Weights of a small GPT-style language model, trained from scratch on English Wikipedia.
Training: a variant of Muon for these matrices, 6983 steps.
Each number is 128 + 24 x the weight over its row's rms, rounded and kept within 0 to 255. Layers, rows and columns count from 0. Numbers have three digits each. The size before them is the row's rms in percent of the matrix's.

# down: layer 4 MLP down (transposed), 704x256, rms 0.116, rows 65-131, columns 128-191
# gate: layer 4 MLP gate, 704x256, rms 0.0983, rows 66-132, columns 128-191
# up: layer 4 MLP up, 704x256, rms 0.0984, rows 66-131, columns 128-191
down65 100:140054139099135105149120104140151129147112107109110156098187101139100137136125142158169132154170124133169157151098093135152112110125154117132126128123103123123164098098104153127168151112100093
gate66 105:108111120122131090110093154133160134157099152093133146145116082116111106116141129135155081163121128157104115093130147148134141104112145138153120073135177104105166137127134127132144145107119135
up66 108:123130120121114110150100135151111140139097128134125135143123109133136143122150107107106144104118124113142173142136131109104139117098118104124108156147148133098120121129127169110133159161120168
down66 111:129147137107113149136125122113075173160183108136104114078139139120142131140141132116118125139129164126139129120112119114137134164140148104096158144155125140139168103107129105144115119152131100
gate67 098:169162157132164122127124081137135105119162091150136126139124140126094131119101150146111150116160130093158135167078128147112147153138059109112131120119125120152144100128144095128112109115101151
up67 103:145117166143189122136172180080120113103145170128121074156100119146167091146113136161172138143154111099122151071157159097129085091150143171147136122144150111096102172130134116133162139130114122
down67 101:106133122125180116146119114125118137090139129116105133132111086146119107140138085138129122143138073107158172122179158126131163135137163143111121139176136136152116104114156155142124131137139124
gate68 105:127101113162127145148149181134145150154139110112149094125119155108106159164134127153131101101119111126182107081135108131140110135171162132133134136151120083125143149121114154079111095125116118
up68 107:092138144139084141106156119131192142140101100120155119109108126139108128145157170117103153118131128133165118067134092131125110107115173131136161110153160087118137106126118115121125079128122152
down68 102:122110081171124141136162100117172147160128134128124121138122152092108148082147088132118140116106153114141136149161092168170091124151115158158125138132164124099107101114119149155119118165120161
gate69 098:149120133178130093151130083123109106151123080103146184116116166119131086162108095138116124114141131152132154121114133106088106137179158159140120099100103129140148081164108139116118118116123127
up69 101:143106088160083164131124085147147127132159140135127131142161112114136143104092096142173120116125111106160135124121117139121129121169132073136120177113125119102125123117135137124107156067167125
down69 099:153120153165112082122094126138177141145103082129155129151139118142131122123143144177134171116138128140114121141116126141139130147138127159155109167151153138170130102133143144130141143099134132
gate70 107:124117131093094128105143109124135141140184130066124099121117097151123125115094126199105119115123106122103123124155108162127111117106108137123081106153125094130147111146139132119157162119117096
up70 119:074104127120112116153120107121152142117162110139133112120154170148133084108112149120152135140093138125148114112146119135108128136172137184099159150115179115135127125106086146124112166153111153
down70 110:133125132166122141130135143143124141178139139156146139151144135144174130112056139133129143118126160140136138103159113101149120095169109139087096144159126085151145153161150126128065169155129128
gate71 089:128113102074135164110090108138122117125148142124121108129128132089055158119153172118097131121118129125144182137128150140090131182111073160145123135102149157166116097147084099137088113083115161
up71 089:137134124123108159123134110147103149112148155174088181139146105112088133140173132119103158064125118170171131152117165158132100158132122142129163164087169123131171110143132146117123090130108110
down71 091:126129137102103123098140122089131153119112109142111137070097134124157136109130114149155153099119097140171089132144142158112046175122075172107129155086087162119137126141120111143143111120180086
gate72 099:097116142145131129132085107158125156085176118146113118147121155091117143097118119158117101135136128094136128141121130124133157129125123147127146121175129107168126108142108116140088119124128135
up72 101:152092120123083116112127132109144119156130126095182151116148105140141131153107126137104115172129144138118136115149162144112121107110144114120113158152135138111136138110132147108110110144117158
down72 101:137099096128084119082161106119137094169105125151148142116109123131109111161116155139147143112085141123066130121114134161102177117111177124130148113125126160111118135122171138141104093155112162
gate73 099:145146122161151120119133120149135145134168098152132166111140127150128143080146117140114089098138099156126166113133137156130128141101162110138098147144096113127133106149110136089121128085121117
up73 107:130121149093120102110121103130112165140113068147136052136137123124087163118146101161147157142118138173123141133133102106153141149051148133127172115090114116133156123144146118157141152113127149
down73 105:168116129115104128163073161134133129132119153136129072068098144071147088166125120115138109129124119099132136130128089089166130080137158110131175139130136145103128145110122126139073128113143123
gate74 093:135135144127147138108154129144118135155096117149133144168106159149148110148107120121117113131154085115118086109094119116130105139139190124146108152108103151112133098082154129176150141137123094
up74 095:134103170084102120098130156118053136136123164126137154170167144191097152138198080123141131087109099123103126107131128130106130134082154069148136113135155113133121118133108101102144122116131127
down74 092:124136131142135160070129153101118157087152143126140113133155135159112186132138100122177121118056122133162147119081111106101094125104096112133135113105154157137125147165120111149114137122155133
gate75 104:117147175076107117152141172109162142103174119153146155114122135126118141137105134102173155085132144120137121113161154111096125156130105133135123093117132130102137127109124135143108099127177100
up75 106:180131144108138111117166150099133124118164108140126169157141122165123158136134148143143121106134144157123156128172130133125159117155106165143159098127092165094178151111141090131137128134156106
down75 108:156123122162164128114118138112146125165151135158115108190154102136152114107125125170115178185091106123123133130141112161099166090108137097114159116115128133128137177151122120149152088113129124
gate76 093:134143100094107128112104107128162147125153160135166133142104142098092092101089095108140123112147111186155100088131119100154117091105096072159129133179159093155120106135120108100149125153106109
up76 089:162131116118103150147133098114130163151158156130185127113115137125135135109125131108144080145109108148178120110131134116143170103108102137130109150122127136148138105147111085156168151165132102
down76 094:169153132106142123099107128157140128108097174144136114137130122151158166107101139081120109133128120085121116121117112140101147124147131120089174151142086135097096089113168098156136110118164124
gate77 103:092147117174178142127157129134169117125172128147124134106107111097161110106141152142120107101107119137148103125148144121145120146120080167183110134124093114147131137116137182123089130133113131
up77 109:129155126098135134106107174141123131121126124124078093137116144091176107111136104113143129152117142135115116161110139125118136124111157175126142118107150125127156119148159156134171170110138059
down77 107:130136154122108135102160136157153123097114130157084109140124106073132137164128147105092107125156129135148171097114142103101146137192141179112131146134122142126127129115186142120182139151151099
gate78 097:106093160156135161104155159118104132130116076109082144125108152105152159119114156108128157127140107095099094129130128158118099125105163098133114170125139150152138133129172088135112082163114108
up78 098:107081118150153142106152142115128109129078095126124132097122115107099165119130132113127157121132092139085127125101126166130104125123161123122113132105166173139122143145161118139127101148138082
down78 098:118135157142122157136109179142130102153125104137114136128134130103131110109149178124103118176110109133108115129097123204137099121152122126149111168141171156097135117120145164112155176116115111
gate79 105:124134135160126117148092153151128140151150111127124118125130072108118127124121134143142153140140109070077126103108165129124106124076155139152119116145122127146111082123103104164145126112130136
up79 105:130110128127133167106179107140136129148116119085143067114111130139156143161122123125117126083142109119172104089149171122093154137139146095100108174150082139074181187145121117136083101107113149
down79 105:129112107139143112104120075154140138138120058107152086163123082096151164155072127121122132106170092134088135132109120198134173124102119099101110092131117126147194144138150128146112137106111110
gate80 100:133113151173145139137145176133159083127104128093148136137160133113124146161147143140088156092107128131121112139116128107119152119105131158128126096113120106165178137151114158105134118154138106
up80 099:135157089094123129138077088153118173123116133131117141128167069115132130129115139107151086148130138096139160153195150157139111143123138156116159122103133136083121096079146161155074103132126126
down80 100:168136134134116137117152126144177138142124124158124157108116110115101113162128095124074141149117111135173156106221118148136137123133102176121135133108170118164101158125111117150085114141155155
gate81 103:134124148137108126138136141124122070140122115151150109138141138128087137087161141123117139121127124149150140148101136105117125106146101126170121102104129076134157123152144123143168097132112119
up81 095:157164132094132086122147129116127095108099132161166167162168113130148138112161141116130121105157151128109143134153166133168112089110092139123118116081135149089094123108124105136112122135126135
down81 098:126118110096116135118125112122110088100130121114118167126108129165154091165126107135107131116137147128118123133119133141122087108089146112097151137115130138120106122101122127147092150143146104
gate82 086:158143126107088113147123109143145109106174118156152159123140173108104143121130089097140109143156114110155146122146125121151092111093155151157127090156145101071130176120156122168121145197118128
up82 088:129107144133094123113086125093107150144097112112144094101121129162156142138158120107135177125156127159103103100091110172108143128146107095085118126145146142168101162165127135080088080104112147
down82 091:078150113128127140112165133140155118133084159089104128135138103144148140166107112119151124115124106135124153095148107109147152161111117132086131132185181145153166137168120151112094125116127115
gate83 107:078136110106179153145131134130107158132105155121125108172111104120178142107175151161101132141073111116141157135111125126142133135133114052116135127105162130146156107158124123156105127138156145
up83 108:141151059125171133104123104074131131169159128130127097071134063111142160148133148095148149066069111126108160134113105109142122129140112120098151125125133135095126149145122085122122155116112120
down83 105:162089124137182132102148106128157107117141119129109154193165110114119135125157090121133130104113102105172128131116131167096130089140144150147114129158110109098125114120107130131128147144146116
gate84 097:137167140100107124121127141158128119124130120129095126112169123147148101162135073127141136152119135124148108161133142079126118092144157118173106157078133144124096072119140072174145130116105117
up84 091:129154162106109152146128150149137110139137145103113112133150139157160117149142121143114099133113134144142118154111130080114101125132137147164115156117125119107100068149131097184162139109120125
down84 093:119154131118111159148165132089074094141071099142110152141094133164155149124126161133120092089120161117119166097141115134061148073110122126126159153117125143167156098108165154137071157148090129
gate85 101:104109127112110163110116172125137171126136124167147117144147093132114113105152112088107114069109166133085156083157106102150128113128118126125112161103136115151108145149143106174135159159155154
up85 107:140137101124118157115116133175122127122101140147105117138120112139108110122058145132168152064151130152139156122071079105129144148100122121108128143127125139102114101128121092084167090124131087
down85 105:087078116095140151132148154125108140159137138097141124131116124113112160135118130092136122082147162159093170136156118153128118145161125138119112134129110086111098121134099099102148128143120130
gate86 097:140128092175080095143084142140120105142104120177064165156130145146119145165086140106154132100079140159170092102151128120128147167173086114184129136123126088137140148141101104131119141122139121
up86 096:140128051123136119138144154135151153117115089114111138146150091124145109165159131166113166118136073162102086172154160109111094147151132138138113139130156157166139136144084141163136124170126117
down86 093:112102117138127096117094109135126112126113097102113153177147093130147107135139134180125150137102152169188121124124172152124114139154108140140088121137153092167117118156086123117151178117118126
gate87 108:111150076119162138140105140151156105152153132122132105101068087120100125121166168156142123097135129170125141106134148142136133089150126130093130077108125139142144113137084147167130125140160141
up87 104:143101180127074132120115104093109121131101124149107156117169138125135116151118136126095140197092142093115124122108138142117132172089119110151109188193092119114125126131129143106128106143113089
down87 106:135178165141123144115116117118146154116153123116157129141169119087197153152145184115129086173075133154173111164103123103120122139158122129143125117159102093124134126113124119110121176099133115
gate88 094:105118153135116130128079172112113183095131132108131143114140104149112108120135114151127128132115126144121102133116110131143154102115167122181129108151120093180102143162121074180145157163126139
up88 093:138161114140143070140136077147158105126124107114122152147112157082137146148104124123153114092148124111148165109142123118118116118102097136079118144065122122114150115133097143134113108126113090
down88 091:113154162140089129158097116127142129111109154134144126124150142105158124076134143094154178074137194155157167159107125148180111083125129105084098135085110107121155110125106139144134155139155136
gate89 097:101110092185105112145124132174125130135135120134114114119129160145076107119093162069110079101149122107102105127139070114172153163174098108116149114141141133096060104203105163158131141146106128
up89 094:114094174105132159106147145115135132100140099145126095167129139086149131114117092143164122119166100110162098116125130163146073096113150121157120156095174122128137152126115151144066117150163147
down89 098:136084117073105154090119104151127147119145110151104149171093140111103099087149151120115138150136124111155144143111138107153146136136163132148135135124155086136089127140115111145149151077140140
gate90 095:102126119139152118143113109117144093115145103145118116167126118103138126132139123138136197166128152120140139131157153100096126095184116157169135095127164152122144098136100143145130159138148129
up90 091:111096117091124144111151114134138139166106155129150158108095199131092146102133089120120055109145124113081161102105116168172148159071119118155127176127141103132136149139099114130145082145134139
down90 093:085096107145126116163175157122126131138182116109147126106091125144146110112139113121125078120136080134064124127102133107127112162114139117131117138122110105101122117103129146130178129090112128
gate91 100:116156125162141150096167161122151130124093149125121141148151146140101154147116142121115174116115121126102139145122123174169125086108144148154089135115093124111116089174115081136154187083113131
up91 096:121144173110119089092100109138129133136164127166120074121090111100107143131107094149170137121141125115109098129131093104108152160132147111164154119133117099094117103140149162113112143141127101
down91 097:100141119139122152151131121164114127135103130134071078159128099166083153163140094155154153106114125102157140073174121110132118134084123139168152158184120164094081118137065142139138110131144142
gate92 094:162100121072132116122116070140104135157096146110105110137143112127158157137142094097152139113156129139111145093111169156083139131077161127165127148154153111121154101140141108188135142145139131
up92 093:109146060095128139087109088121089124154101136110121102119157124122118165118098126157152120111171115148121144082105140141121117184109135135142125176126088107135153118112102176128158136163169130
down92 092:125142121127124136100097095146140168142151152092137158170129140112154111095106125091120108163128175158145162137130090155100076121115098114073132138115109124140097145153132082110154147116094102
gate93 100:129125104135131152178132129106131080139098131099099137147076148109134114146097147131132164108149120143135126137128158152152143101131144151115122107137154117110126085139109108159153136130103117
up93 097:123130120123099129121151140157112139109138136193139130106115125139130131104115079141134123114106148097105094124147085153119151132141167091126127113129121105133149110151172084132137199109132133
down93 096:088151127130127088163137135142173152160091181135124111117154129128107147139115158078100168113105125085154156106117120138171112135143119120145116107165107102107116133140131118149112173120133159
gate94 097:094113118108141133114101143128151151164162122142130123121131133187110109133167138110130116159126098130097144153119142158166126134098172139173123111114125207117091115124146105191086179118112123
up94 097:122112127140107109146137140097163118099139105139111138155133159157114122107094120086103097123107060130138119123072117127137073141149117090176138119142149116151118145133115136147162155151122124
down94 094:124148103095141143121096159107120078105119124141100127160151128112164132139138128144119131143180124105136071133097131133143116150123182148126126098157135120109117118137140146124068117103102115
gate95 100:100157152148139138113124099134154093163172139143119158119125155076105126141140158137124148100147143127156114117140097134114094069116111129093108094120108121165123167116149129169128127133119118
up95 098:104090158119128104125131169106131148156106120113127129157120135128120178129103109130115128099097122112092149118122138159188090139122144141103142156169143157109154175116124142090074131137092145
down95 098:155130149090144112123129131137128119131138092146104156158127140154101141105151167130082113090148149106169119118146113119119127074188130135113134182109122122142145142080126135108069104110151095
gate96 099:106167107194137157132149122169131112109130158067125131138079144137173128130121143112131127140121143112134143125123148166109181118152169150106120153131173129181147089088135113111129155130097141
up96 101:139118158098148124132157180125083142106114097149163153114130123135105116160112138112110108154129142099132171150133131137120128157126096120143142079136122115196108141134123126080145153081158162
down96 099:099113118143115132108146158153111102124136106137150139117150155131131128106091168133153147116112170128113114123172146110170118115113124096144146142103087096175139156109104127160134144125131141
gate97 105:157092149151109130162119137137144129119165142138136145113116159142138107133096148170130146149117083112050098175158086109105168108132109176138110119115125103136101134172141176089107158143135133
up97 102:130163128125148139155188127102131117109116105142113106095097085141144125141137147114139113074121153138120112115099158153150080142095167117107130120149115141126136134114100105163140126138108186
down97 103:123120163133173117116104122155178123131154161171106146130130153150143116125143105125139122112127177119114059106148124117106101133155100118148121122133088110140129096131110168129124127175138118
gate98 097:146098124128148102111118130099148150137147135124148145137100094156165142101117112090097112085128145116163181140132098141130129160129150152118119141127169106126111039139132111109076137176162143
up98 097:125147107166115100096127057124133148107141110179120127126161148172130153134151131134113113149146095114120146167185100152157139107126129146129086118139145167129111123163145132124129145172143142
down98 098:128119101098124147119089074161123071102130144144134084123129120152136138120130114155130140149119110078080103125141136111101112098091133167117140135136154126125105148140133111128114150152039122
gate99 093:134132093100115150156146142144121130183106103155150131137157097152118146095114123179132098126142128151165150116144132144115124149156163085142152120097158127093101090158128107171093097148128078
up99 090:147117126143144109104114122133092136121172122168146120131120120144107105172131157132170124150107150147137093086129140089108144129140160077144139124097135128124112153114124126116107110123102138
down99 093:152175123109107113108118089139119131136124150116130131104113116105155146083124115148083143128115162145072127089133178130148161117129126135128095113103115110170121136155159116124131133153136103
gate100 099:137142095168158141106144123155132126072176091122076109106103127124123138135091132120141163104118166111110108152142128189131147118124136131080145157148140122185158139171127119106148169142120141
up100 109:070120080140097143131136098121098083117087113098143156149117145149138106113107145152142097131159139119113123129130147132143138130117122100106148137150137102111124125122119101107097096130120175
down100 108:091136152126123144094118105122153097148104141120104162159112152113111110124166145147128112117169158129117102125136114085115122167105121144126103119136132087117123133122114158117108123116127144
gate101 108:164137125121138140189132122141111129146130112125176127111082070132129174115088144106092090142122107134126105169141114133154178132103124126115120136125101148159137165178105149143131068087131121
up101 101:136159115103100180108153109143119103117111121133120156084166145148124132139156180113123143087119117159143134134111131154149118142179123127109167099081141083148130121140107139151114127127112145
down101 103:091094153170084133091142130107095131132124131126158162122183128116112160174102178134109177148121117117077121101150145129175116138142110145118118170151149124124136129150135138132142102168160160
gate102 108:116158132133128138148138113170102191104097122090116110149089094119147188117131130140130131139096115146112117131116159122115109141107106161165151137108177142153101144134104157112120131101125132
up102 104:109132158112123089122160114157111154102100117122136136121099119146137156118167130141108110091083162124140156145143143141115132096111119180143139133121161122163107164120125143144133139130113173
down102 111:114133146148111120099146154130137144110126159162125121103172129132104130162147151097157111107111160112146094162147131079127117112093123120111103121140126142127141128051123122116135144121097173
gate103 096:164104154181173114124148090083097125118128187107107116121087153090139097163161155096098101110162085144113166144111150147142145152123158127126096147117128115142113138165145124141181122164124130
up103 092:151127108121112110125169155121127166091136113145169167150127144113155164076083109111129106098112154125140120123140050117111132167101123131109128113105112139104142157076103166126107115124154119
down103 094:105099100150139139148111131137138166090142156118095167154129189116120101162112151165095147126151125099102122132192106139088144121106108150122104133134126130153143164102131165109147130136098131
gate104 093:150106130109142117161152132079111111091121127128149105119085093125116098146123139142150134136150141115098126124104098138093090165091118090134117110093106095093105140143158133122103121086142099
up104 104:112125152141102165158080113155121143098120134084141168138133171130150130095101111063118120106116130129157150115134143110138152113143139145123105143144162159130124127139122111129152098156140119
down104 105:111145167119106160183131131158150122115138117124146103150133151115148147101101142079112100140123130110149146127150106152088127145152116112148113107124131151116133099170143113073164089169113109
gate105 097:162109109109138094128192135140125131126103143127094106155133136119133075144136122151099197149121133128145111141148138168114135130129110122130117131133137098189174167112125128122086106122069168
up105 099:156180133106102137124117131136157120148098163127115096143114152123150131117117130124145157112161108121102116111138109142120127125104120139117083117132097189162109124146162104132186141139082196
down105 096:086156133146089125140130107157119140166113128113172181082132149126145167152153122157156159084132125066129146145098129124130164103171129136136145110107165099154092132138143114117138140139163146
gate106 107:161144136147131161117154122142153149122145115140113118102127115112087189129145120087142120095152130134128124154128142138137137146103127170120163162126158096142149214160138118112082146129122140
up106 110:118124112075144085138115131122129123120106113159129126148107119135136092154120106107109140149152148133067110111145146137072108162158122107107116106092126137113130117077103137140127105127131139
down106 111:133142124090152074152109095101132138117099141113142142115119138177131112130122114155120117140166167129189121128169113152136101141179137151103105119119090118139139127145112104133128118128132127
gate107 097:148103170156130088126128129126135112132150127140150092152106116099129153167112150169148160087138106181136114113121098123119114124157128169131135129095134127121058100188156155140129133136146121
up107 110:142103141141142090107176104113099121136141109143181117123172095130136139151154099171098067092122096138134115091173135134128109124108134114155095106154130114137121122133102148137088184099144141
down107 107:127116175150157108142137145142137137124102148135154155139156140123116133145117104125117083093115104109154152134145143159130111102129154122144109136132150099145135096091155100108158127107150115
gate108 108:148080106165115156157149135128103145135104122092111105167113119114127144108119121158131160152105110149149129114114116179108139131135180123104106153150155152149143150124121140098145174134182117
up108 111:098161130054133122108117155119114133125170155195165134123164145114123144141149089055160129133179116117117100148163140109160116119129116123186151124083094155112126109142143117135120135142141107
down108 111:139128133072143112147159159090102143106117129146111130128128133097160159164163081127141085137145080117098154104131094099145058098155154103096094127121107153100146110106147148161117117177089138
gate109 103:154108138097133131157135157122100147163145179141143121148143126100126105147127118144144106123170146142161084145074084133107087150088116136152107146146116142152184164107128171134117084161128103
up109 104:109153136124138090111148146123167141111111135118117143157139120127129143146143143147110145180118097152105134136154111121151199151154112136099103109116173170110092114113119051124159131105192101
down109 101:175134096133126111103144127105128170135138138140149123123149105128138115071116159144122130137099164123164150131139131139114133113147132123136156179098136088129122114142126086166145139120105132
gate110 095:130120119099107099164152123134105119107088149082160128164087097132116135116110111113122156123168120101124118124088156146138116148113149113149146099103185113120157126112134127139105126096131122
up110 092:121147133123129126114129121086129165126094116142112115100137149137169120122188161160131125166108152153161107053147095108153140136134131120112100156124093134122167151129130072101135116088117151
down110 090:134122107166127126131105164145156176120132102118175086101095089142166144125146096135116129093125099119174152168137161109105164116165097107130168110125156122145085131102124159109110119140154129
gate111 103:119135150162100126095107068173116131166161165126076109171144136105110140130082131131130102111092132119149155093137126134109119172104120126121109115120103128157087145115164162135141143134113104
up111 098:095186128111111130132164131136116160075153073113150130104143103136141115094172121144155141121142150132108090137122121095182158082163155141140176116119147125137146119095145106106112092126131143
down111 098:162090103179118108089116132123163133127126150128178134099093140112082114133155103143126137085148103155093123122118090079155118119111101159083138140121141141161163171093167087152139091125170136
gate112 098:137142102139084094151139117120136139134139182082138109153175116120114159129112108143134145142111112120113125147129138169132138166103092137152150126100100169104144099149115150141114134094151129
up112 106:130116153132100136118113106151138143142114121127151140177102153127111126142074111139163165127130125118121123081117137153113179135156089146121161110191128146132121164169084173122133130138093118
down112 105:169128143108062098175123144140149099112126124134139182126094144155139116115109135132134177148133105108106092104106136129115150113167117105114108111184092107186115152185104128111110149106100117
gate113 101:090110128192120117158119130131122143129118115107140088122144109099113089111180167125081122087148101154105124101098120133121091149148132130132136141165119128088162119165127123151117125156168135
up113 100:072132160150105123146086127110148127108093178125136132169105128137156129138108148172127140144121120144121122111144106136133133097109119144112129122186111093131145143119152116147133107118119121
down113 099:115147135141142110140135127096127172113137136146134128145176137130137140107108135110135134128142137123134165136136119147115106141135098144151149135111137192103081106129085116145099111111082141
gate114 098:076110117142114132138116173107126095105122109130132113141133144137174119104123131117123157139090150112134111130180161149116131134121108117144160096160075134126117108161109175138119119129114152
up114 094:113131101176115186099123106102136130121095127126139139111130179154148070165109170126140115125119131123105153172151123170108108128122123126171136085129070094126128115168100224149122133099155116
down114 096:148163125146111120135110135083128098178119164108131117150079124121129098096123120129115099099161121087134139137131117101152131101110139096135111124151125138152144105131105116144104131140112146
gate115 096:146177149114163139127130129131132124107189148154119166131097174118126108137117131109078091085112141069116120119117106157135140142108147143089139160111109097144148128130115112195166156106164167
up115 098:092143151132091119130107190139136143147114139114115117096148145099147173140159147109137157088148111162128102170123149137106098144146118154098168119118117149100114107096122132122134164154107137
down115 096:108139139151087133096138113160118105123097124120116147102132150134173145170133154135136147109116124129071148125164124158129108167077115109121144131126110160109160127135129187116132141163150150
gate116 105:128095117121162128124103145140122128134157131107151110106111102107154083139168113170099130106056137115125150155114132098143110142184158160122137116107133070136102134105089177103118161115115102
up116 101:115076158117162135135156160124149115169111103146151131118115112124140141157174159128143139107112115105145125104113196091142076124107145111102148138140096140162131132127112084169099146131113100
down116 106:137113104105116140141156127112175128158159109146095126085144142122139128090122125116113126145117159122141114144170171134156140139134131129113144143126116124153062119094154144171122128173110148
gate117 093:126113133144160129119112151093120117121151100128152192114142127164127134097110120111159146118101169174129108131149076087134158129160132103124123143106141149110157071150123129171133154132143134
up117 099:135142110119075080109126096146131152141150124099119121088084101150092115105168176112106098115090121115108123123147131127108176106142121146135160145136103145116143130147119125089144103150127164
down117 093:116145113156150137051137105100133109152136160108121102136123102186098154152114160133178136138127135145070111129135112149124071136115106100118150134183137130163164116149143116118104077131098111
gate118 104:134131114146124121156120105140134113123136112126081110168119123114143147104122115128129132144138146113084093104140122159129131077090188142094090156131117114126092101131145119126095158137132122
up118 104:143139101141165131146108136156110146135136128114114117113138089148153088154085136149168139153158085127136142075124170108139150096134144115111153096088136114145091100128138114143122140129153073
down118 100:131142167097091097118080140138131135152127072142110109127152123114135133112111184125128167137135135139111142111150113091168143125134094108115153131099105150111123172133118123129121191190090084
gate119 103:103126096150140112110136139158123133163160112107123161097142099120148140132135152152145156089085090152149138148206140134107154103139127125124145088098139115175119084175147113156119175146129083
up119 095:134107093120122153107129146138098108155067113114111117103120158154138167139129097143139136136140176112123131132129164121135106132168165108099116159127151141138114107092151101081134115097178121
down119 095:115054146102120144112139138099122118133116112124113146138104086134134107094137169148120132105124092111105095128111162133114163122090121134121144110143120139152091094155080121117142115152156111
gate120 107:125148130117127092135146117212125106141134143137162119134113114114151108096112112151125134110128106140129111108146095136138119113122183112124147137164120113107148130138138114112097124109088136
up120 103:089112120160085129123123131126121147073126169084121134136148151132093096155118128095124147127117163134110118091108169167107158128129124158129122162123159110168127128115166127146187169132103096
down120 100:080111150115123139126136172142130191097081115147104139136157124132117137095145123095132131165127121132140136081127151152102102109154117079166138087136137124131112096167151095151171095108098154
gate121 105:105118087154119103111171126070195147117089126139160148144101126152167141183135137120108152114144108110139138134140104129182130112148115096111108123088097134107143089157118139162132128200067140
up121 099:152154140114157128146105145166105134123151115132112114120179147119116113112138143122106120157137109113122103148160121121076107125089126165118106130154152099180116152066139089105104123085141068
down121 101:124100139138117080113122084154099132136162090132129122122125144106095134136120125123120149109145126090134094146128118112102211148135129119120124109121133077124132154102116141092102106125127113
gate122 110:101101142133124117143095093096122139130168123116137099128153110112148124099156125111108151162123144150157129125102078142159106089134142071149102122119159126158143138117123171129125141150098173
up122 101:117158108170136146077172148125122129150123108077115143144125129095153118161132157143133130132079145170131159143121119165123106146134123140119118135096123126175067104150079107091108119095128061
down122 108:120127116117101080101089128161090114136150095127141115153098069154109135116150156098082108131129117134136117128130090090099128088138127132096117123118102147107117100133126170120099146103107118
gate123 093:135156125124113119075128123169107104154172151140098131130143134149170125152126117112105103096126141131164147106122139132094120141136159171119119166126114112144134174157146093149150110098143137
up123 100:102141135136110129113134109100175103123140160136132138089141101091135135137126135127176139138145116135122064105150129168130132112126132158130136086118113125110113103159152123115101118121121130
down123 099:145130134181112109123103139099105128145135129122150123102128131129082054102145147149133158148131092140084109109113082167141157133090121125119123112135121141167158086126123130164142160074137131
gate124 099:117116125117127110105147099128106150120114117118151084153107105118108102135151131154125141128095140151132194097147143106148121124107138101113052152146078083100146145113151155085115128168140161
up124 101:126116153150132080121114178148097150133116131105125158094159147141151157119166164129110168139113125117131122114146152107143110142166085147110167066115145116139112120142133121148134125126092123
down124 102:129092122174159113113131129147131137148142161125111140141146127180146113162137124127135145148120157129177143146135145098121109126136123105138145083155107155115153115112103124141067141121098136
gate125 105:158141085117120107135116115176127148107161156122090135144130128138072149100101117125131121118135091152118113138119150160130146110139168158117126101122124132116124103148096117103164153107130135
up125 113:076138171187156150139159145088168156138159142151150143168147161085169142094132136134135146110094125127157139135154122160090135135152135128149172150148145131161123130120170124107144106135128145
down125 114:124175152135149123144147105131199134128133135174143165137082116158162132118123194120147100077143082166091083128145125119123132136138148098116121121134136148131119114159096155163172132110162093
gate126 097:125154086173125147142134165135119105159133137126157121131151114144164134159111155132153099127117122093150120109104119131130143144155148088143144131118095174119115094133131141152126117136100212
up126 093:119116127116124168161170154151135119125096120111109109135112160113148153125098132123143195094145112147118130192136140135148118155099149133131141209101140144112117133136170131123099158139096134
down126 095:066156127132109091127137092125125160166136113109107131153135157136154129098101101119121090106161109115140144146178136155118108156142151099138141154118139116164103119100130131148167104104124126
gate127 096:136125136126118143096130105158114118115126137116130091100091110102144128108146126078148081116152101149103130128109112104127054088112143161119074115169130105153163186144128163108135092114162089
up127 093:131134138166164145139144133110143093116157106158085166126089156096160137122043135118060135111125111127115141127124137177125148117147120121156155152113131100105139117106147114147148152115099157
down127 091:118132171119134163125122139098129113109121123137109135175111154081155144110120142145126111118175121133161096127143124123150150133125119136129187132178169085091109138122135124110089098135142183
gate128 112:143106117151117106140113140126113130116164115084140112152132050102140152099140145120117143114097158112137129092108125139098116132104128125147128111157150174115127140108169119154101214132145120
up128 101:119139129112108166137134147130124165148105130190134130129152147179125113119125126131083115108163089145154105117153150117141164140172128096124114157089112112104098102145134101106110089168082141
down128 109:090153160144088117119124135107130138122086153164146084148091166156166108094121131130102116131146139137091151102130108127123152094082111109111111137101135110110152135142086126124128106108123115
gate129 101:152161124130151117099121145157137150139135148122142151131103143112137114142133162112141106166101093089182121145114138157128134093111126176108158142159117071141131152109144110123121142151116139
up129 099:125164133086137092102110092142136124099104101123073144140128136121113110139103120122172136142178109132111081162151100150124167088120155135162146166114128102119127143123111104119128153143162080
down129 100:111110135176074150136103132141131133168146103091147137169093164155107135128112084119132184128165132146168119134133130145112153098150174118139152156121150106148110102135128101113220144115112132
gate130 102:140096163123141149121117122133142150145195108135120128113152123143124129111113126096092119105124162154104114097134149106112151115137111118089131140164133104140140127128138156128139121169129116
up130 108:183130128130168106173093143128170151146207141077145126089138107116129165131137112130127143095133126175116112109140131149097146114150128168087153106144090117148160132111143133147115135176147122
down130 106:147116132134102110162129095143142143122136092107126158130142165101134151159138165141103137087160136085129140114142076160129133151140106127128153133133129134151110105174158071136165116143113159
gate131 096:128128121116146143159115128164164131146152098130139073143135109152138134136143126156135166106118115102121115079139150125116134130138152143154119181135107141166091176121093121140129113097114121
up131 102:105111176136128167113117162120150115160151119128106125127150104135154140095126165148126127124112107157151099095156157083107126130157135147104122105125110145168144130115121178151115117157088139
down131 101:130114114119116127116155144133147127123128124154136118164155119166165104124125128122061088133162119141145120093166098120108128185110102123150141140128126125152151134148098109157158160127096142
gate132 107:147128149164137134150130148159089164125122109174121087113120149157159150131136152149105113138102166168145177115189121092086171111122123169101116113174107136137123158130141121118159180107103135